config = dict(
    n_layer=11,
    d_model=192,
    n_head=2,
    n_kv_head=2,
    head_dim=96,
    d_mlp=768,
    vocab_size=8192,
    activation='tanh_gelu',
    norm='layernorm',
    norm_place='pre',
    norm_eps=1e-05,
    positions='learned',
    qk_norm=False,
    attn_scale=0.102,
    bias='all',
    tie_embeddings=False,
    parallel_block=False,
    init='normal',
    init_std_qkv=0.0307,
    init_std_o=0.00655,
    init_std_up=0.0307,
    init_std_down=0.00328,
    optimizer='adamw',
    lr=0.00169,
    beta1=0.9,
    beta2=0.98,
    weight_decay=0.16,
    lr_head=0.00587,
    grad_clip=1.0,
    warmup_steps=333,
    schedule='wsd',
    decay_fraction=0.511,
    decay_shape='linear',
    final_lr_fraction=0.0,
    batch_tokens=[32768, 65536, 98304],
    seq_len=512,
    doc_mask=True,
    train_tokens=223600000,
    steps=3668,
    dataset='wikipedia_en',
)
Each number is 128 + 32 x the weight over its row's rms, rounded and kept within 0 to 255. Layers, rows and columns count from 0. Numbers have three digits each. The size before them is the row's rms in percent of the matrix's.

# down: layer 4 MLP down (transposed), 768x192, rms 0.04, rows 572-640, columns 96-191
# up: layer 4 MLP up, 768x192, rms 0.0584, rows 573-641, columns 96-191
down572 018:104116110161119060175137123129154133160148078157109085152069148121163128158110143156090088117139114141148169137086113073151198082095144105113120137153135171160084136114198118147111135121147111152061167134119146121145116145134165137174140144085132133207133145102121153142064157109080140149
up573 151:126131090063156122158120161178173131171071158134070116103138107167093109135152040108151149094096097138147090132120160069073081084195104128128117139183132087014111114199122119215101098118119141206137127131126178151114092135116093115147118104123129172134096141119109161112148132143092084115
down573 165:122148184183147062098100158091058200105164123084113091123062129145138109105159139146099141129100131124113115128159055138102054144202143145091142101110161134172125140147190089156095148077103138151152069149146168198092162117107162158091156111137183146107125210156103110139079127187108159084
up574 223:156152114083148107143165185132137122148112151119149096105207116150157181102144131112104133137152123140109151130108180122155132105137173153147146140113102166105145082128142142170239087123129147161124177160109114151116126132169061156103136116111160118100114093152154152144147139179140149150
down574 235:150102171136125153117131150173139120182100129166198139114097114131165109058200130153095136137096138117146096127136108171131155071154166147158203168023063116019128141113172178076129126072132126058174118106139145173124114114117100170082127161126107154151152105148118131121119082177131095165
up575 020:111117114190107074135136136130160174044188185116133146051151139142141179139144093120044140148088104176095174112148144096161150124183152133114173179100192147145102193128105068101182139055129132136118120106172124118151169159091167124127196107053167146122090159141055105107127145170144154138
down575 016:111082150063120105116144147115082107211089074093135115129050103131122104102187168125119079182122144102170121114146140166106074168065103111149131063121063100126147094096109153171134164112096142124193112089082106195129137119173106130137059154170103151097168092129195103135156089091183179177
up576 015:178160132099121083121140137159153158125157153114096087101211124116156155161101132165159116119143123146179068138097156119073145142170107134125099185204127129163142124144113113106096134147128122113158165124057120140178156125174152084069157092171126142072145180119110121135131116131171122122
down576 012:149116077109113116109120144101155165157158154115160053115164111163162103156089131126107131129122122091121127142099144110185123104093160140088150094150121120050068157148170141152120110123145146172126120096145077144177140099075139100125087109127159142133125121122119098129101177130118070091
up577 141:156133118146146132052159114074117157095158130107139080116116105131127134126119149082174127135164091148123134146180113126097119132209105113093137106114118068100112102127098072107149110134123095129092177145113083093125137145145154183149146119114190173115187137093151150179164117126136079118
down577 173:092108120107148167087096194117158142079128095133155148121083143168127160160083096170097107121123128141141129193106145146158109169126144121185119077141114131153106130109123165094115130116115148125161095090139117123142121114083149127111125125157103142186087142159138113115187171124147206207
up578 153:122189141118157146143129208134132139154127179116087170104140039174125202090099148050138092134172122126148139138089153166164116106133159164114171123129135155120088160167154089196175099133120142151118127180136123108112136167143096159122104071088185097115174122146136130098104127137154154148
down578 152:104130132077188219131087101112180081157143175191124150102106078155087082094191208135165127141143101127149097102148139175179180114107179123087129144107079121085112106143133168115132142153152158155135128140135083135144127136082056172127096139090122069094132160157123119124144079121108075154
up579 019:117178129126121102109157190108108104110147125129132070072106134151095194126069149137055111135099104211095168113121085099077135141130125083175162073095131092122149141135133071142143121115158170167143126159118193133110137133073130093140134136131177115115149101139079098130126082141098169184
down579 015:106153155173146133137175112144108123158141128145069162145054095138147108156111107171096088136112052189123124179092128113143114144110119112092180174198096120111097122089147133163078164051154108137076109096181117144102134144109132149078102148123138092107106190115174176141044134138125130091
up580 159:089124065096128110126204153126118081181129139123104138129179125172069132147091095103076113123097105077143101162090129127094135138141177127178119122172096117091127115168166139057064137088136178105187149153141136196166098092125107162163131153159084104133113112117098192110170174190156126165
down580 134:124140115143123132066131126158168121125106124132171155123120153098171113125096143160072142095084143155212111170147093122148162129157090091085127117100112165091115214078179163106046198133123105110064146124114129175089183131130118100214116025116162132104149133130104083132121144060140135083
up581 141:134144148141120097155108171132092124113120122098125165128147137129121187139162106111116090099123157076154078181126173106095100078101097235135210109129117128127142092133141086144125183088138201087136152115166152124088139109067131134141117129163127142101140047110145121136094111120152101171
down581 148:134140080127153157147160106141161116107133126150127066126135120124111072134106113107120153124121133148084139112151106157163207136142126055122096184154174114107152135132085148119147103182140066183124130102121089214178141188160131105072138122087138126110061194108081125150193150124127160114
up582 020:108139121110091039119140118181119123146105120092165060151102095125134152129131114154091072147138089107103126122103061135107198116098171135129160077137119159148130133113128136154124113119124169167165122128114083151145109116096132139105132141129148109157143091107049086173107158115099129132
down582 017:142142131148177166116096101132118125134146132144140137173152135198056152153155099160082126137142146179129124108187142151115150154219075189116166115172116114132111110171089163107197103133126119108149088124145128147151142094089127125121174135080131091072133175158134114145110123133084131122
up583 020:101071158125157129143117112185146117148108126140233115144135132168126099170177212113160092117137142116176143121061109109132160138120157129138135107106099165134100107119162124186127116174177126158074167105127093158107135086140141127183124154164164128145133162084147181153079145156057193171
down583 017:176162117204148143146130066116197128153128174143086131144119168111132163122109109113151207126141100099121127128157087141144119119155129155121157110114173154133143129176095127057143088143128148077133133186109086108103108114173089154123147078170097113148092082187137167073136119142138052106
up584 020:161167160067142151091145113112122091179122146146122073158127115109112180144090136163128162168102129147142155150132192156109084139165167126186118158124101075165192065127101150162068127131109134114113118079148191084152132141121117104243038097092103119098161082135169132103107117123101111116
down584 017:098117164178080127169152136107151122119192107162079101112095112139164125145093074131082049108142127169159184157090124085113095129119072140079113200159135145141102132101149115160159124050167072095079156145160136112101162119122098041059156127099169121130117191125122138085083125136106119162
up585 125:109200164071155168126142086125129174113123109157127136113093120144136103171127093095100127114133116103133185136189131074149106140135153075106097164177158104102093129096105101075092122127145166098123165079116046121163107123152113131166142113140148150144191124063159105096115126145130103065
down585 139:161148109141186048210170106095126056000113057087131128121138115134141158152130148162158072153098141119127109151178137148107083132078131150174162119111099155085030075085141191114104176131137150150141126134168175132080113119101070139110130102116120115182140104125106151122117135149101113143
up586 021:120067119133145134164122130124085125134154137159233106135088117146141104147157249125168109112113155121152096141106109112122131177156109083130106062097132119095117164109122121107124116201116117135108123132119121112119149110117100177175126132126104165090091136119220146115066162113150178175
down586 019:201185158122095144116106097099098176133123124136081079147130118130163175094067133104127182158120138073153149107160086118103208118081131149101136103116172113111134141193069125165107078089119111054098128114098107122149139140233090154074098172167087133169118072127122164086150190131136050098
up587 139:217040086099199197084158131137121094161168155116173137105081115044128127067156163125147144170134091156115128083139124145169126139099139123092105154146110114182172104145198129101121150104122128052134206113116114132122127096140133112121155128114071074095118138166121131130164133165114129145
down587 144:082190152097151091180119134055148120063142151124173088156145098129193136166119148098082147114124123151095093161088132111086129123140119201156160106129110163127136161087091117092171178119104100171118098171118174094075179176129112144113186138196194159118109127156155090167077131102070142131
up588 141:112141168192131135201105181147114132137111131115137140133168173105189180142183069120102082127119115155161127166104115119092082079144095193143214141131136132132153103146136114153110174077121162108136127143148137137090111134073114126160129105167158083106170031096179106163112129129131132147
down588 128:114135122156128108152158128161197101189139135119132120127125135111099059101100133111100147127117171151104081102165100126110180170134129082115038116180099123099122091101125202106148111085128062160173104156119134145150130174138134135090131133075124137107117169114133134141177149120119074093
up589 067:135082143158163157119195163124142132136086034092133128137091153102067075082150082149141092091202128169189171070155131095066093161069203150106139100145154153132079086133156150135150175123122142135115173140139125116187114138093141128081079126076157112125137164116074086123140129143233088140
down589 059:164136138122127059124134118166099102101119188138101143129132088138157161153140126116096145143093103109088075205146125172215146159156080076144129151124128108110121109116055133145135123116108127138157117123086166170112127117102154118188138108145109156136169098166159121123128141118112182121
up590 124:101141122096145123142116134139180174151118104128113115093094151131090081170104108088140116081103139082217158120214154094108112139123113135130121126118137127079076078129103170132118090137177157127093149078123131132136113125150124160164118082083143150144212148055113110074091130124131103115
down590 116:118124128137168102161180104048145092102109119093153120115120095155132170133117125089094163146084159122079080127170118126113103099063133135124113137119161153107132130086126075117123118122111099180109116150156137161126159149128125185100139156123138125120107122164103103111143120180098166157
up591 191:140156116135121066117131095184081115148131185171129126120115161129079087081159189147078191143131129101138148133082154138167135117049115091155082100177153143099134180136120151112095100165130188128091091121125125105162131184164134053121137122092101097153132137124114081101141139125113147082
down591 198:159099087109142200138129154162101141189112113105152159108078119113167134125148076121129085081153114150171081147144112090092088190154146169103230190082062079100102159110228101162145136098116114122110113105081155138101146112152126167144122098145159160060140175131147135113135113123110119125
up592 026:162102153049121168108127113101121108156085122120138100158115128123129150138069170128151117141125128161167118137077127112058101163100140122128108073139123118155109069121119124161127137150181130147075125134101178154106134126150107076116069104176168106139177120099093146147110119121099133115
down592 020:081158126216117093156149118127156115106141132145120144119107171148145112191095081104101164127174103204105156176124125120168063127162120095108156212137151133140108176157138143092111154099140115137079125161153083120149134170069169133153132096094139152134112173164162197096100059145082179154
up593 023:097151154126088070126129103190125146116116112105126130112149092168134174167125090141057121169145102114106172139145062130166164128169149145147165173139125143121140116162117083114195146123141166151134141145112190128149135149053203130146206103140177109131179112148088149165168162173050162160
down593 018:103070093063181142113128163106139050119116136145148158127097124166071138179154117142118087104122098176129115126155184145159059165113159110149109163150116093149082119113186151140146190124115076184174124107135136123133160139115145131147137138078111108104154196107190126118123146076150124124
up594 017:087102134159119112124103078147156183154064095118222120167128092146117149103188081113100133102147104100133169168111091164126201094076117127097122102167144164075135103115162093113185164180151146103092131101136119110104131113148137156155121122186053100166164135145092133126105138155030114150
down594 014:153138144100201076128148120112120093073095195124094152134155125173112073147042165042174139082157125108111135127101044162137186122106120138155082116075147095106113126164128159089116157162086094126129153142114169131135136130211117142143121096167117169148127139110144137069119100130175112088
up595 022:119139156097105113105143124170100144130119112118159032115100101152126128126135102106031094134161099129106151144116045189106179122152116137131133093151104140080138127117152108134162138131183143129102109170145131123082113113108130118151151116187103113119141076106063110154109124169000138137
down595 018:147169182157207124151111144083150126142091167109048160167120112153125082130036146084156125104156073120121079142080068149142187088117110140089085127125133119133127079148103169107102121123163119097088145122140154202150148178168119107058116108156109146162081128113144144069109110113143107043
up596 023:153143141078122121145138149126100119127148174105134076087110114148117158150063171117094130122123105209142144147103151084082098148163117111113112096145177143236115150120087086120131111093156111131141148131120183131123166165189127063098162110123201177116124162105077119121135146121136161102
down596 017:091138171158100102138182133115134171169135118130140109145085153120139084168134088123155131164149096147137115157132109162140057083107087059065171132088116115057120093120131185173098151074167133121108101074100094093195161115074170128085071132165132128119126126140164131123047128113094129180
up597 026:119209148113132072123135131136116096116109162102138072071131106121105217164125150123101116120119115181048147131110124122076172099143143137162112094133135100111156124103125082088095106115174152140170133147127200051124154154148097085162192115070149120124118098111062081146121063122117143147
down597 020:124098151172201129132196139128134143113147136195067140176082113184119048141114091104123092106177097120166121182140093156121190093097106119097170189149132130113073124139160143126137121086087087062067139059115129144141139122097176088081112126143114140187126145131212170095110096134138117135
up598 162:113177107135143128176201112125114151156103122117110131122161130148096116115112106084160110138120121117081129112110109114096098091144154145182138086149139081132101131161083135075138147126107152069167123102130125193089115162140079109154159161148134123113090139124124162039100255127155150138
down598 183:148172144147115127155060098080130174093155119120191115132119165183173135093148156146077158178101146134086108144139156146114092106066078108141124117137122202179188149090130104167167132126115074089100097235149107160137141175162163113107167114153158118127123136089113089180156204086121147118
up599 020:130115127062122179120090170100119119120128133123099126134152150119117114037034126145141102142123107142186179161158150049106111185090136103134164096089121146163108075152080148160200128173094133115131107142143125157094108134143158132106072104176182078122120121176127164119163174117133148104
down599 020:075128125113102073147122147154098077145133099109179159112145173104129164136174101179080099133114141206088135108111142095112087172175138083142168152143096111108137143103154143170123178134164137187151092172147144089108113103090094191160127149061163115088167157114093101156098154140074191147
up600 144:094135139095161085143213078088178092143141163142124129097129119136090145108104066128093110163175117066142132118132090067144132106117170130216125151131149113078095114160109129158136106141121120126108173155119121121145148219185116156110130092096174148093109126099160125078117121125096135131
down600 182:111136157128178124156142132146178092097102115101067133123116136102102155156177128100158085086136133171161102097149095139118100079157128178102168119086095092116060128109138174051025133080117164103167091095150142199115124044121094138120135078110136162117136191121102132108112113156116127125
up601 022:102128149084095140139111062157102122166164089104092120103146090153134135158169149147131137129115127110161104136141145145172070156170084109153088166148101093176116084144079069123079120093117112113132194084140116130134156119176134101073126161130109142077147147093175137161154138126128118100
down601 018:167105127100071168119172160092162152099144175131139114109136139095148147135151138140110141109146165091161110142177119098161088143076160111111111084082144183098106165121163169096146079157106103131102165083068081091166162163113135106090138121102100131215162106156114136103136165099172115138
up602 157:111132112173133048116123181140103145141166119117170119117148136144118151156189143120054107141114139177093090160123158101093125123110103190175177091141127131147237053116170112124154136084148154104157199119136119105099126097135117132144150130132157120171111103111160156151156119163142132141
down602 131:136082135119114145108149155112167139080096121119170105110100093112111079153154185144204132027140163185107101164143116108138163117175130091093104141142113108128059078121083191110124102157175105115139081107113142198131111106154088105093107134112105148118125210155091184153205159171132132124
up603 133:187119112120165132116105099116181111131180119177191119107097194067184146108140146144092104135162106141184177123171115100175108125104090084100133124140120055157169157056156121140110100113163133134103219139088077093162153138131141145081096111129138126140176089107130145146181132123105104104
down603 132:057185201166175114086101138110064180131173136096118102160124117175149132151125143166109136184072126138147141177140168159123157185130145118098123108125130177155155170124153116161218129148093119106048133164103121074102173122151153112117134109115152101128107108134145109140175123140101208095
up604 020:160201130081110114149138114118144135172155150113132122102156092126117217157126121135112180115082104153117152143135135149107138111134126130128085128136170136194122058094121106093111160106099105105086136070145159080115115138189092118078185096081115146116127146122094125124120142168118068126
down604 017:126090163121093067170150159140149150129133115110149103124109085134121041139118142060115069131147100115164117112156092145130150145090113072113121150123116111135083144148165134157118150138095101077104120096077098192178174134094163072084090145164095156166116140107151140105115064101155199130
up605 022:112154095164169093168144142114103110111099148146192129092088113132115156096154177128140079106126139154089089107129142055098145166098145108132128053101116133131132226084124127079112085129118155137186116152080137139133080114123089128136161163063180162126076120114129096125115097055233173172
down605 016:171164146142119149105166089151071184090134070209091095159098119160101133127119111138121179136094122105170145133154125160099184152131125123127210136166154114095125079172143144162119105065084097079067114139144114159120101086136124175107124172156093128134149151139198138146107090167125088161
up606 169:058175149141139209086078143181134127210069167143088149121131105111132165219133111113115091099114119143160118145070148173114164126113202138179132148161106085104098131161086164126126126120130152140173112097090153163143113169113122158136139144118156146152207123136102154155123210158140098153
down606 202:125126134082097129182116163155139117127142127177157111125127125121090056050148133110150196102113062093155168103150103143097165149107125150050097123091146154147204164074162162122127177130115106046093143144131139116127142157090140147135121123148110075105147156095088080113067077095089157113
up607 058:136159117088121140152139126098126122178103071134173137136110127066088153124064215108144160077151134182149095077106133112133140128080158135110100071138158130137122048102130161135135102163153143152090150149122142116181120145095139116125164135100204134185125159107102123147167151123159153111
down607 046:156123141176078115139134141146175153093141165194133142103145131157153107096175066118122132127127087114102097144180142140155149141169091132088170229160151144111058194157086121125135103111088114107137083150112111189136151095111121130144125151129087157080144123141177132109081145132085070148
up608 027:076115101186134096134168126184089142087124113144162050118114122164114124119088115125109047122138110138121151112119116047127160163149120095125163097099102121134124180113132086127134099114174206153147130158085129203129111126080192092159139152121218143091128110129113103131102129104202151150
down608 020:195138141153219133115117153119081140144095133152089113154107119206136163164098159079166138150106107121137103168133114150087185102129124159075140110175142171062148066147130186149083111086093121121124148133167155163125135096186101191065106142180068094125146119111190112101119118160142063053
up609 156:150089101168129117119155095104120088132103115145166116125196162128121064121139140123139176142128066134126122066126076073151110132114123094146145111145149080096141038076081166082077132087135158069166156151152122132138171061131111085094154162202098135156096111066163115142148161189104049130
down609 187:108157145059165170168078121142076119121121199174111163138129091123169160106135163095112108202130094154150105137123127163137116120162165151137145167105083133100097156174179119079178116176114131186131081143119114150104085152132112162129156099119125119087128085222139117100078145131138194119
up610 021:122072122189128075137138115170121148122073092147178109117108187137129119137127103113161087086174141061109148088070104135093201057116154129097136120167111208073145185115189130121098148144164098122125138141118042173130140119111076136141178180092149129165144154096083100120089102072166091156
down610 019:149151057118188131105140108118131120126116162122129101152173102139140140113119144122179228126084140092115163144140140134136210111168065156134138055130128099168140119165109139101184094163069162118148122148126104119141114097146157099179132076210123152105124116143148116157133084145146080078
up611 145:148123050153123085086129098094141133141148070119099073107158138129070088132136122169081136101118146129140128095146073124159120134196148119121132060151156090141148080099085102132164132123138140119192155093131133131112183041132136120115124227156096134160076150073173173129185167177166092140
down611 179:109137147125097157136131142078153090102123114113157167135165058132128169142155190110089145141128119195116096103103093168137074092123114134183199107148106121142142146132160161079151146134132121114148146153154154175128134141128116169138125141168129146124097118171126120146062129142108150197
up612 031:109143116124107090142134133076145121118150194143127156084143039153117222166123175152099114153080125235147135137146153061124118177142115116147120074091154120149090132111126106117151093131142146155122131128110147117146168139140151071146126069102135143101097123127089147127123107150156196118
down612 023:133123155089089137162155176107125156166141104166084104130042169145122044145124106058118105144171111103146138105152074143142078105062144116168175194118134122097161132151113153146095158109172115106151143106098117117142142153074122193111085190141129130167156108155200170131112137143153121177
up613 234:189137102121137131151163175112149115147128181106138131105157130144198135129129102142123147166081140154110115183107123081112141149114050120166166121142094115105153074072101197163180105097116103140150168178079127151108136129133086145059151165157172105179137114133200109156170160141114155172
down613 234:093101138157067180113126137146140119123097135132223106124105087126112161096136130152107127146109145139126147161095147173114150042143131127163208166056108105075065156125137170098108136147119116063227091063103138147160092134138104100127138120125072166115106132148110151141100100131100106173
up614 131:139076087094140104099187102100161077121131192104173121086099173103174187057136123110121087160120118105124120126151165148104108133150137096143127115118078133139144146129130165107138121093130130118078204102109080138095100119105133087103114095105140124164132131128121166102172146120153168142
down614 090:111149149108145137140144130164094160114172119132135091155113075138151101153124132128118176086058128150134140108138106100124098171155140164077111157127152133116137121150163213057084116121120123135111123189125199144119165118163128115175193154155176089082172174167153098132123110104122169129
up615 024:122136112087147120127135148127088105174087162159169069175084077114118144124085158168119123102122141156182074169112082074077084184120113103098077070123124120162115179089090150149074102141167118120125141119099143089135116141184054101154109103100138148130088131100141117089088152081157153121
down615 019:172188154132073137166133132112092165112184109116115086129105138156142152141083129083182172151114153109171176112105046139118096094100113118115126174112184126099139115177091134183116122073129102116057143155137100091157171126098118155071088123191141149166113146147170156115059123168107089124
up616 201:141125114165112160156087195167083105159126116078152144118126111151158129182152104088135107079073095204156091185109122127067127088118082183076135161073139138110176135096155167138191153085202093129179143144071126174131114141127131110079145146113159085159153122100141134195146136123099166140
down616 197:145091090108087168105077164133156136105084110096174180119085120085107177151128092118104105060104120212168079135125067118095101118105124158064147108115066076058130132099157188165140177097118072120163127119121160153136108107119154184111141117101118151116144168139195142110169115129111072169
up617 157:156146074111121100123181135123113131133144154104125160104131158205134160118181066085090119179104131062151122184177134089097134109157147130122145080129108130132147111160143134116150128118153197136174179112105120127117099091080130130113124107107135110126159110137047170085155132131136133137
down617 149:100125169078126167174081102116177153090128103145173144135048143141201084127137099130115110130124194152079124130129103029109135108137100138110142124175138147137130189169090102113122165158103098138159083132133114197074162115146145057113152128163172139058099123122151125135127124082136190170
up618 159:091130124094151144096161106148094084170115121159130146087091123121100114118112108138097122119144100098140126083151126139172125076101117124117102124135138070121112136171185095159108114167177179125070124099116091129143098133137127166170125176129123184077149078149116163081098146169136140092
down618 149:148136158153157124161107192092132120120106176126149147103147103132132114113155167149197093095097137201126120218097149167161132128154150134169202102118097114151054072074096157076129148089130139088207090122129134179137096081115079120159123137147121096153089147135072150164117173124118198155
up619 160:109151169179137199132059191151126155189158107113131113133103154126154148150183159094187079122072127157118138184108116130119107112131080160092166160146096159190161144116155124080121178134151163104132140111137141139123118147063060142143123077133123050176183108134080117147150133140141180137
down619 177:146092130143133181134089197106159109101115162097152118108164078069131098129164176144209137105129184192151125132068115116108129165210132091098109099150126108171094116083135168083103148119159072142115132118091101139160139082131107166110104164086136115129136190162122137169140164143163135131
up620 020:110138125166145100143161175112130121143180172092211133150078176123132157132169170171160134131090126068098181116104156104143145089107157097121142113088090106109122130123168171098083118126132135112164083144150165098160115141051154172205099127092104129154090124154176196093111124182080095176
down620 018:149108161138190181094087112186103076122140082133106110139166115181100163112141083139092116138127197134101148134149148102058159161162136177090127151181151136142159158126107061161168110099125137104170109096122096102062168085182109077120154171114120076059142131102094098151138172102121095141
up621 023:096128128099105172143091072099107134121159117133109149074134146169127113128129175081127118123138104197131108121114116046148122137110070131121105082128159191151110115133166101120169109103157126129078147168119171141096121119168145082069136171202169156122105172116115114158149114118107191109
down621 018:125140144146154137128183142102149136101117160140140176105104135071158086162097097115152169109147108087118089178152127166149107120124165090120164101064153122111131163115127165068096116139130137095162132104125077069140117177114148169129071101147083128148142102152156173129124093125176139118
up622 017:152114138047101106122154148115087175128188162103111115102132218159097114102118121140122115128107116161131202148160196080090152152152125110111162127110134135162124105166111130132170076129187160100105076120172149099132156143081133091223146077159143096144147081172155143123134148129081099170
down622 016:111118104205133092141120103141122081166169160098145137128137135111168150188092081164164121135188126181117137125088161136094098161161129156127178151118093128123127127140109143140119183121150144174166129152142101090136159147140141181112107143091127092060118183122097147131073193160062158108
up623 019:076109102124175138141125133058122101075144169150135099151164128129159168098070110135137085135140114171169116168096188042125133162126170117129144079083135136150145142110098106157132069100182197135144125137122135126121090120090153125145083118133144110090060109155145133080118117099172194122
down623 017:151129200143143121138121133152084126122142060133144122142073142174076131125170099125096114130100184174146169124114158112081108175150154170108202157158113129097157130098166191204145114094189129110150124146151150130062128075163086180106111172117122096082193149152144109178097090121131126181
up624 023:158154136126129098110127142134098146155098120135196099144086142146118149140076152116121138107162099147058171130091122163112162123117118133151132090144135148079160158143162093104169128177186119136153131149115181114134132140094118127208151090142152117158166124114103093110111130132024144173
down624 020:114112109143114105145164086116167135139143170154076115140135129145151096139047119092177133115161030139137092149102116123139145048124093120077133171143137105147107076132109135094095151084114103129058118139130143134170151163169148125093116098162126154114074177105152160087076154160086075052
up625 020:106135145125068119132154111147069159207163119133136130090082149123126096112176081154141105119142140069162114110122116058140120057158158112122160176135080157071136138122146152110134125152154107085091099145157123121142127154154109145199188131146131147167114129146179167154108179129057098161
down625 017:128148085098204187115104131140106069056149149142115160092165157120086171143088137161119139147110169171112168115143178147119121188151137142104141134135189102114103186122126064160168096135133135143174145110163079034102147081131145103137148138116118080085142125154074130117138151106146125114
up626 021:138095096116127173094095054106129152164039084118185095195149104111160104091129137091125140106146118130163095145076134169100175091072102150114117100143118151073146100114176100113155140146182119125118178101108074171132128122156102140057082131194095078102159162083088129103093128094068132118
down626 018:134117114099143106149138116104152161098108157137146097150172155129108078137075158085160161075158069121096120145158101141178117099147127111155110078094116141177108090138083146042115123157109106142094138164126187165158116184130118183151128104131136205197095126128118132131119129180109152107
up627 158:184139115116165122154195120119108146116114092112126189019088147109137144119136086081138122130093111131133091190161121108088121114164120168130149176088077103108084089138135137135134151174224146105137141088114159144089046134105093161117094093127062119086118152142143163080137173194181159087
down627 110:153061101111064078146133112174078113114117138092080123098171118149126147143145146121141108132142255161148093157112133134114213174157105168138089107118149111123102117110112148072147119128107113106158156085118128057092082131077145116098092139171101132160129138144126188147158111125165162147
up628 165:115100062144149131126170125158190085192073117131128139106168131141118150158098150133104159156153123147135096064138077125104111093139135115183093019136117060146128073089112140058161082101157126092161158101113075154120152136157113155137117138178112158092082133144175162147115178096111126176
down628 145:173172129120190089173093120148150175115129116163070157161101142161206183140161139159094156148117160096076119128111123071159144154112141132070119109091160107105175189091102038118099140135114086151088139158137150141112138107169134121137183126118129157128089122140099118125179151092110103068
up629 234:098132110168128130133127201097103081167165166114140115106124143115118187134121121140141110119102138166118096148116090137153117102109152182173147146176084049102143130120050179145104126106135122122146124134118175177106119160100119163039112189126131138128085137146137193159193187168142165144
down629 196:141093099113165116115175170120105107049132090135142074132146171134143133101101122175153178158165124118159186092164148172168100150077085103070099105157168157165161133089059145070127079174081136086090196120129095115121167118162124101091135082125129104150158112107128136090185158141105113105
up630 020:103177115178121088131119142173131123145149121109105163110087135154115168137180100143107164101166128138117178107128097114114127107112138130133128163147149160164102173107113100107124165085110093127150147113113119083139185124190110128070160152103136168124119204131082113142132175156117076084
down630 017:132088152104111161120182139084142139116170132112187145126125116140126144117141173154162107179155202100162123122172129128151147141119137105098136075141119133085108152147123124213172077183100138080118133056113097087145146148128182062121096099140103074128168064181125127125150127097191140137
up631 148:167104101085157130134112120158113124133101140140173098023133156152136143137165089110102115143102109089132128176147121116125092096111143126143113129134154118089130121112153138150109145129199133145093209089057099108154054115150149136081042140134132148161150121070127161155202142098155088129
down631 090:106141108149089090123116128109114146148136103068082146221141107176079096141145115172160126119094191132170127117075223084147112148135131134102114127105098167097104139082077133170106097108044112148081109155144115070168069154115180142080099093118126105086157149118094124153179054066142161111
up632 027:143121102136097052161147130116187130113105189112197184185130055089140195181152194102125145117095147148096135120108148142137165145106130118103100085119157153127075141092127111083121116155182120128110124062074090093151177129160128145131164077067088132157090149132059126121092123173160161143
down632 022:154076150105035139141131134107157192149149074139138081154104163145099089108099130056131161149211121098156122111165093164126081103136081098195165186131125111128163138203087134123106162150093107075109092158093096184195184156132149126148148141161100192165139137146180167078144152098101155170
up633 019:108086132105109110083138070131124190136119101123064080070141142147131120114115154126130091112160096153128081105054156069088183118150101135082115101186141138136141126125119087097169113105168160137081132132112153146131135088128158076113170102223126139096153147068082078173097117095072127150
down633 018:164168104133164123148125150089132162118111202144146131118107109127119108186053113075162184098152114118121108198154093152148129113121157086125138109114123139036099133163133178061087103137123123116126107136128064126161148203123155182121102116159094176179099118142139179109094094135142127062
up634 020:144094125107118204125078044087121125155088105142111104107135097113134097103061093127141095157123133086192097144105130155119128109139117168082112127169146147133138049115118144139136108145093109148093170142147090153088131118200152098081206136211172110123140139122066104160118183108097135049
down634 014:083164103129164058109105185099104121130097118099186146143122143135136135140104136075133133079135110122088143080133107140156090083096130126135120050078113080136127102180117220083143114148149171155182143178109123170149092112099110189170075127118165197172139078106135125127176130159178200107
up635 020:077170100164160072179146170125194131089204188104199159144147108141144184179175108138078149128127102133080166118154152124139178088112144134144130156129115150116101140115131098118065149086137097098166126149190188108132088124100119125139121138050103103161084174156129165133145137189124151134
down635 017:158096202124189178082170156148099090139125108140101134174124131167105104093199091156090113151120172123163076110111111098106195153139128126107159108114081122127170137085153097151131123128124148137142127068090137197084122132133134057122136133134121061084178140134135105170136078061198125150
up636 017:163179179074129122139157178117124157154174146094116131113185183166111128148120157145186142133108128131162168159132168107090135146114081112131099170119123111195128074144104147148125152114147094082116071122147169106128127108142108099122040038180077152114153093142240180132130109167074071140
down636 016:158102128167110100173112084150187107137180145101129083122161119105131139157111076134133139164141103145095149119080156108119166148162179134124145183153140081102130173135200077134055191133170166200117187109150124111161127151125144115151110122130158063079112161130071137143055153109087110161
up637 021:119131173156067082131126139161125130068144124089104098080103142155137122171171119072054114110119116134033143070126040146145141077161101112128151144143134161105109135143140083106157144147136073108081129136126145115088158135123129099134159146097142140146127136139080106181122090151036159157
down637 017:087123067085195163079167135103169085196100171088117185153161094053137143127131156158118174132137132103122101117135132154156105111090123091171128080094103099143172172082102096096104145162126144132195111085120121082121085148112133097157111075155139114105108070119129134120157172116168108105
up638 018:140138120055098143104108094129088102132142113095125113148124156095137131126067108140150129167153106145130182133129085106123107171112185158139160097119141128156133044155117127155202113167175115173092116142144130144112120177106136145100247108174228080152146137148049124158139161142075125090
down638 015:059106136152142063146120169125155123147076123108192200110131167141108175146150117159114068119147146201132122081148138113121044123176089140152157156143068140159128154106108153150155130133153158135152108137121131118106129134097160164157144135061115126099177138151121114156110127139121213131
up639 026:111102111136150137131108136081131104120124154181146131059114083167140168131080164125118130116115108223151102161118130079115080159133099124148099075084141122098109175112112097124149095172123119146123148143089138133125157116133121093148193104126138139067100135108142137069102139095134191121
down639 020:156139147088045118181154126097137163162152092180121091131057157098158113121111147089151136140099097090154106106127099109137107106063155125140155151142158117118162095118108141158087128090153112127093131126119122129138105133162105180102044143150131179178143115129171157143114138150165109123
up640 019:147129154137155137090143172162175141099125129119138127101159129141115093166134112091119143130146149117116144098133120179118128104132086144126126167117109070113142103159155174145120164119125119127085114122138132099127135126094154119154108066158088129120161127084137146115127121175054091101
down640 018:135143120149130079131113113111177117202094203109078098124120140109184092087095152105187101124109113091105077188045085112159165049120138149115055124104139153129147085138101084090069118136133162149129159132112177147126110191185095106097107069159126122146050062130113102108119132108119098085
up641 019:102119135104140077117106119181147127097068108108140087154153113122126172137184034142081139126151106125112156145170068192125147131119124135108137153185128108102127132144114106141136182135117137117144140123147116080117140126109150141120138150117081082157174122143050144141158095142107138122